Weights of a small transformer language model: MLP 768 ReLU, tied embeddings.
Each number is 500 + 40 x the weight over its row's rms, rounded and kept within 0 to 999. Layers, rows and columns count from 0. Numbers have three digits each. The size before them is the row's rms in percent of the matrix's.

# layer 2 MLP down (transposed), 768x192, rms 0.134, rows 161-210, columns 0-63
109:521537484521454539461455513509488519494513531506508567495557504488542492462481543509534507430480513482471434547515469424559493516538482497479494471473459441507537550500589535525534551433550552
099:505510460506471496562530548528545520599477543530448554481480516518484472581531439443459528573467425522477514500490468424452465499502485404480448536510557496460480521480470456496462445517473471
069:530464544479482440523466428498485415410528478490496511517416504477504518466507520530561486462459534560466481466510560543539514439511503515527541513455491505489503510504566496577520415431459525
115:455489520502490459515524508463472490537423516512525560499476522562540426503508569483421533537513478484458520497435450471504562482502477529441478500472451478523504474423524473508450507530580530
092:457504474460517540482479463508514507472471410512551526441504509493473503506508486522507491418546458435532411471529435504446514477439502485525495486552453560526543543398500491502474518519519426
096:530531506497519579520437499489492508419528493544531496450483525564529489512551507485507526536537439541516524521504480545444556534507489470531467496518539512478509501532560496541467505470524507
099:463533457479464439446419553546443569505543466517453524438492524463420519482487515491468591528484496544498429492459512494482495401517518456522587574502557457520529525495508472452489503474549464
103:502470470471504475471543511613563562480582496484473535504420453517526483495591555532528505519445485496506542409508525458455485593508492504527493454506424465566530484540539521463408491478414471
078:532519474547492543476460502580511533538491484506527576401518456452479535516431513491555504516539583589443469531434503484522507490513468462505595503547521448493457516444474478556448459584570469
100:468483503529528451446475405417497469566464499442548489549474407495498506463501623492505548466490538439500450510551537533521525550464521473496449522569495470465490502519509544472545545445535432
100:474485483562486427517393539544541496485449486511460458490518477494484523520504468517476584514543455504464532521505532539523528502571509519507482533462432477521496446572479465513509485441524526
098:532461555515547459494465503554512512417511516518501481463563441589475514464509464504560549463494549505476438522484355502590489545518496548513445533433550525496430538505441513529465495510487585
106:519523522520419540523574487489474477555516500485515467473565429474548543468509491549433442463452530516475569446534558495493470516514494509512469512423495515519522524583549516520571450463463506
098:565460456462535600592468543498515535532519499526521543466507549497493539513474491450477461570455525589530508488426507498515489456490484511506411479510490539495535507593551517552495468420503495
096:459523580508506451520464509503508529516476493481439508436450462499450470551504522469500431484523439463407542508531544496458505538517534432553470522543502476462535521458501492531528438491515472
099:479440478555526566427482458518541487486519522487545483496495524500475464439499445490466501486542534561590527525518517477433519526489581512459567520539439449545484480596504495499469490552459456
094:543411538515435518524469521470508525483485476502462505540496538484504579462540535524486443546503512592533463488408572572498530475440502532549497517449485605512563434543534460528490482460446573
104:456545507539486456529501464543537516518500489534469427557546511489475456491483450528493538466503464475541543520582538413517496447543538379500490545528501458493478556414485470522534581561500471
093:468492535569395455534481515535483503535474486519511427463451505448494481490496489426521517529530505448478487478486545560509467504420474518458552476461522409518522492516496519526409474504506439
097:479462467497514572457508550486572587485537482498544461626531459477523556453426453544500429574484427482577529429455553480518428472425476504539458485503518480508455548499549412491491544469462479
095:489517464437489531507465469460476478508496544468486493534504467427477536560593464472561535552535482492441448531545462505502431497547477436504454468449439477473480450474503632546517501488501548
099:455498477499504479518481550562439476559458478479547596470475399467507467500507455467539534540545443524483441526514518439532482538509489568518430395540478521493556563514485498479524482521489472
105:481495485522531429514515462442515496537464471480420486470596458505486439487525522451485404501480543498572449460557447423474491549510476522495576477492442579478439521524457524546548498525502517
106:494460496542534502464510441526447554514485473506526485533504503566502492443477481562524563489430442519482449497467428558526479456503532532517502575511523554500437455512523486535486600489521503
091:540512462509430472503554448511566491448523459523458461469502516543519544513466476380528462562544524538488469504525513529517555541477553506447542544508467472443500558511474509571491505563545513
110:487550467552568457493490470501495546422592437509481508634567446525517493433508498436511539503500546514568475507508464480501538518501543512532494464466556522423459503516542519551490558494496480
098:467461467523547497509521440583539587486545498434600442532512539562476543512489469464529531451487537537549513537482537462471523500431496560511582509440527498558569586450522430461519582475456476
080:416486522461591546509455492501497524560499449515433529512491546481437459541532513545489450451536512478506543613489473542502489509554490502561499511457495537481529477528500526495497556529524472
081:445508450464512549507519494472498477544518463466507557518481515469542515431474492512556457445416431429503523539486538537519449461566510577483508507538511500472484492509474551498541487510464489
095:561482421419428458456460496469561499469459553564528484479494546501468477551492542557517542507466487561532547517546510492385472500504507538506539524477487502489534498534508503486443558457449458
129:482422557479532550486526516576549453550508506473528450526504475419583482478496463421442482483516511470501468491520542545496554513536534355488497536433519516541488514502478431515564540466521372
098:484480547504474539462462493418537444440497527459520472434506522489477491542464472549499512479455510535470558411442503538421518453441488527551536510505472472523470492432487493430404529476496498
104:482472560571591479507520499567511517544536488497503589504455496436460512439528522538443546488468567509572603517468465556589497532476505489525549498482464473551494534456470484456570487557519457
099:467499508440517424586557504452545454470478522523559492502547468485529436481436474506510503516551435439538501514539461485491416520485535535464560469519507453464483461611508439563542486477452479
100:486564499494455552481523567439433516534452451506487516413415497455520489487504482470495411552525473520511488520438534523446474483549532499501488447463485518458497509493498478520499502475497473
117:475615460448489427472511500531452519524454464525560528476419511479477475500488558530538464560515522510464535520496453599536520507531516557427562476473494531469463453514526516447446518545500591
091:496425464538482500461429512524481553517524480497496450511508535589482467512482489439513546505516540468557475565487493494506552469492508423580547468516527492450479535440470441462515473540548469
112:558524464538546504426520518497507476465503555539491492586589468521511491420480446512497473497443489527496519489546520479522547519486457555510509463501493423559475480524586470531398462439505564
101:501469518467511509510453476489596545456461517472455430509524566484422481457526518476527478514529542542469535551439458464500501475461505522530495517539451487484492472516524480539433554480583486
101:485479486506531539514579437452516519501579483529495447554490487541576460470528504505497557531566462457483554422532537528506425510435503440521476520548464446412552536552431556421563458542478490
084:528516488497518461557555533531560501479476477453487513430510440485408442529428516547480444541474563552468476484514499489497504472524584443537561524609478526499380486556506417514499464508570513
098:488558504492534495507492514549481526419516529571468574517461509447386462462565534498442575440443502448468463429464576457468536517552547557515486476473539530529502501467505464519431513495464488
104:518489525467479521530445460467518523530470553508538446538504480502491513479433516522509480503482558487496536507489513533541498529488484540574515519591548549468523465524529390541454504520524530
083:567497532473480517460488511473477487501468506462498473490559577485531536526509555547448409494467456521505546429602465490474457478527556467528499525472494508468501536518474560552538557525478502
077:539399509477521503500521488533550502506494496437509463528539481501424526456489530515459469476531492501600492545508473492558413458507520464549459441544518456470429467604475522395443474516510460
095:462480475508537480490456480415530492477431500474492458483471452513464544486444497464481491516476483463419514450439490466463467516510455474539470547502492420501489519496545517445508420535489495
093:507505401532496566476507554435575511448537427445536585437593519464464511539464524496516459537492425543535483464408512510486523504556495479564513516554507568507503517501514508490484512427564542
104:428544508515522527474547517505457524512449543534482549520525515442486467514470499438532535487558488498523513435505502525536534477542498546476567540506474544528468487488547491522465535540496496
100:533561502502492459522517525534495484516543559503471535515479533500506492473449457505523497478435487430453503492467470501533549480520501536500473557527467501450570507543539501540476495560443526
102:498434502482493471515534530515584436540508500445437451488473474547551519476447491538524494526480523492501511504497578516463569470468504368554499588530481555540507450470552454588560452478453451
# layer 2 MLP up, 768x192, rms 0.149, rows 162-211, columns 0-63
094:472509472437599529487523545497505458461497481538491474470520470478493563495464465540496607548436493453559481549540475461546405522459558541437485473509498438532396515502497496496492419583542481
069:493602508445445482574539440497537520560503527496475477459513493506498457510520497529512481489529542529532510490600441549555426518481490509437491506586522499480551523506499539558485527525475513
111:566507471409426529429435527469466515487476474554481463549522549562484517422460520508459430495511457511504453554485507491575478487470454461524540477470514534518477499552441452511463525528520446
097:452463508527460425427459555493468548459512497494457473512460495496499430509509503528489530440474533513451538474532497459495577420523512468505519474471495496513499528507617494441514492433534518
106:462556491536544406471460508503525578497479457535544467436449493514527445544517431440508541483518532474539537562425520545469497595506465536461561513557554465540534535568582469496521511494426568
108:499465473550492474544549516527473446499498564509426521576515497532446485450478525423471423489515447488473496574498561505492523470462482523556566535531506493465530502499474509522481507511451510
101:489527517479520500567566447504519498514465445490559505473495529485576514538434469533489518544420482476492450498530512525454485490490509635529446382538608459490420464463538501535573480597509496
098:513504448412439497499509552537495514528502502480543498506419539517551521498426543511456510536523451499435482455486477512485518466625462523481411503467502508534502530513440456544575439517499496
107:499550479556539490497497521520499533526456548466533452537483515487489548501539566555500597524542444444491458546482526555519538509490566457457419508495440551476503513547525537486516523460513493
102:501461448519460510537434441472423501499470467499496470536530495507534530488468449507476550545483430505490501481459502523537482585527490451514474555393493497554428464547468491544489457488476579
091:460447541515594495519500543526550516587501543575464451494522428454454494532566536466548509491416527509529557497614531460510576526444508499467583523454498433412482516540547467459527509507527438
107:409539515464517575517517502510530498531495482531505546499500474479511530474429568522531543512484490470555484466414539435450499428515525512469463429520553492459549523483524433456509458480523527
096:446481480484560503509522588461451596503522515457456482554497463465523581567427497425441467475471421571531558518442509517411478487497514446505532564456503571398542572549514551502524502446444489
099:486553511447492472454474501519465546520536488448531446464478505449566579512522489504445456523474644563477468511544499477517506514581490504519444475446547479547482516452585472505409452550457479
099:539482540479542552519469564447544484473424450490460486532472480529544497456512464477485496460507535437536472493522531556519469491485392509537485457539517528504501504392495561471499455534492542
102:523508493475470483561492560413561473434523479408578561522516429534499538544496532484482451506468477464503517525487544450499443479540566514493491495487414534501516455508507508466547491454601504
101:476525526523584454476497429495409445436525460506464527604521492474494379504455469488459514570479514528602468457502506514517538462441489437544485485581538421529468452475506525467458490470503419
093:613455507543525501467446535502536478487456477500605449493476451538516423484532517495547488525467471461527544473559430493536485501558514496526495486501513543554495481529509463500504517519527500
102:472467547513562450557533455536543502531466516454517482497525557529553462472576516520443356521553521519485493434524498483495529484449554528453440497434530483546490515489437542492449511545452555
094:558488548494504509505496526477520477566519548584581492491541449482522548569516525479494443512439465516534505503495517474498471434400478549498541451580514487527505407556534514445500511543503480
101:509528605507496557450500437501476538445411426497519505536517463491479475484485469472535462462470503517529528472447478506470443497512455507418528479540528542563475456563512540473483481563508534
107:488584533557466457497465576507463515520475481494491464472445450489496480474472495499465495457551459551492527436506579532567468517509478533548461513532492538514516444552497457488505483480414450
093:499497521495435507463479533505581455531473455497520512454512568525525486519539533523551497487496459437509409548526543498563427491546560471444493496465495442507403554455422556573513482510533485
101:548517490475574570472507556526501530477441440478512565499452439494523505440459508494531423513474500476523463506481553541496595542525558506483535462529515534510492490504496451546490456515494466
104:525508514556515457512582514447489564528527525544506539531527474541495536489550511482496509489444486520507471562499466515484496514483486489552428421453482497505509510540536448478504507507449521
087:522494492467474551504450516485505535472491537493504462520485529468519479481376521540503448510500502499476444447508548588512462501482463539513413487529457548533594559520480518540507492483527480
092:470534484460556517513469475517422476518471513537468541470559513566466483480483517433499500505450513489512457521420520587546542534513543528484487502544484529583503505575523545504465477545513559
086:500462540490498539502509505446501470573555453520533456389460484574537523549505480456464498523452546523515488520399445560485549490482528543442521488474537578491520501508529501547466500484514431
105:500551497465465502499494472488589534476535478503498485497524470548452510570524532449435474422495449555485481526505536491484488481532489592506456455435526519422464499479534490472569466506434468
097:539495479461510463550474551505519556528586480541467480456471577523531483473516448497518546518477527505599433480519511441494447533520557447525523444602533546502551460489514511531460467563502549
095:499483510427498474461578548538533414540517481487417488526516470437541492526534436530512544615595479524558524489545551442531443517530549477469477489445561461515533455513489497513449528573481569
094:538489504447556524534465497512458466555459555516471481476451579494414537575506484557497505517559568485496533536526445480496538441462565501464490437511473464560471514503525565439446498471481543
100:545528494581528516478538542512428547518521514530376491503571486506454568485529477515406511543445494505494507458394483553556472533510415487509522538544556482456502509521517547419506440513486492
104:564431443509548488455510466536561455475444571521478467505518542495495546568509466496542566538503440443559509449517528498480530471492435567570526469511471422542560498482428538479398536518562559
110:509499411503503567507548482566511503481471464484460512517527527462515518522507521531486506566501466471528465487493453520445532523495486550463510416507480476521524475531443513474539525480461524
091:481446467491530407477505543453491550558508554516474537510506473511450490532499429531571467479491502518515483466543380544467501495505531495501493535425503536508572474462515580499498537545464505
088:468441549472466484485516541524550522554466457462517425535462457564488596446487509524617554514519519470478486530478533539519462377528556580548488448485549509440486460488442478457460429488464541
101:445501479487440427432493490508465499603541535540486445484496525483534493475536481490486529478511453515431545491500495531471522485533569543562483508433500516520570510507508515484572541499533504
097:506530510525471435530540542498554541484524554496457479602522489537493496450443494516475465458466560505529483525504479436443475453635515430475526480560575501493545471520506440501461540566531484
098:503447522520489433617504571535512529520453513468442506465551476502515487540462507499461437532475571496476472505458539512443510445495550451514548502569461563493511503595519470518536423415507532
093:471530516451499491549536517480460505518418411460484492549526491485479520549446428487536477468472507502526469537527491434522585489547547513547504478499503513459485508493496473444403489482468429
108:471467519463404491519532407429517464542555493538581400456516537475455502482467525535531430457451587560465537477530430485480428525504555493500480503530516485446453526476533489478528444535525548
117:568529448494504487460516547470438467496511492490538500558505537493453526455459493432517492505478466545515523557553515444518425483579605585490516526499484564424492486543504504579504494442403410
096:553493410495453517510494431474486526445512521487534504414516478507446525530511485478420563565504529544584476549471521504464525432485437564519518512586485498403512481558518477447507517502530572
103:489535438492543481443538540466516516524501471530495484497560490561523461495499507505461515544535526454565526490498471473500471434499515520519446538481595415477530444559509506499488493465542509
103:488527458486536535454554551637467513533436541550544455479534542594481496484471454506461494516471550460500501429532460547551484475567472518482471499471466566449505577501450460519491446521451441
096:497528557550520445477441502511428527483444542487511473540490450537470546533563503481557479445511448571531566456470438480474533511516487554518564555538484531482437436531576509474465443521566484
083:519526532590515458455461495468543468534436598457537438503538537529429555513507492557488498418508468520475426449467426534507540518476506564489537473523476505458468493498580528510536480550440535
110:563442417475503482546475501561491522594511528569547468516496502520498506501591493552565510478490555478500480479542538502464511487510505565496551526476558507425511456513471461551504493481472461
121:568460481504527523461486496510523548563524567499366564485499494544442549491496516561460448449517501474514561457422521458527527516530517457542518503466525500482527525493459510526523443502457491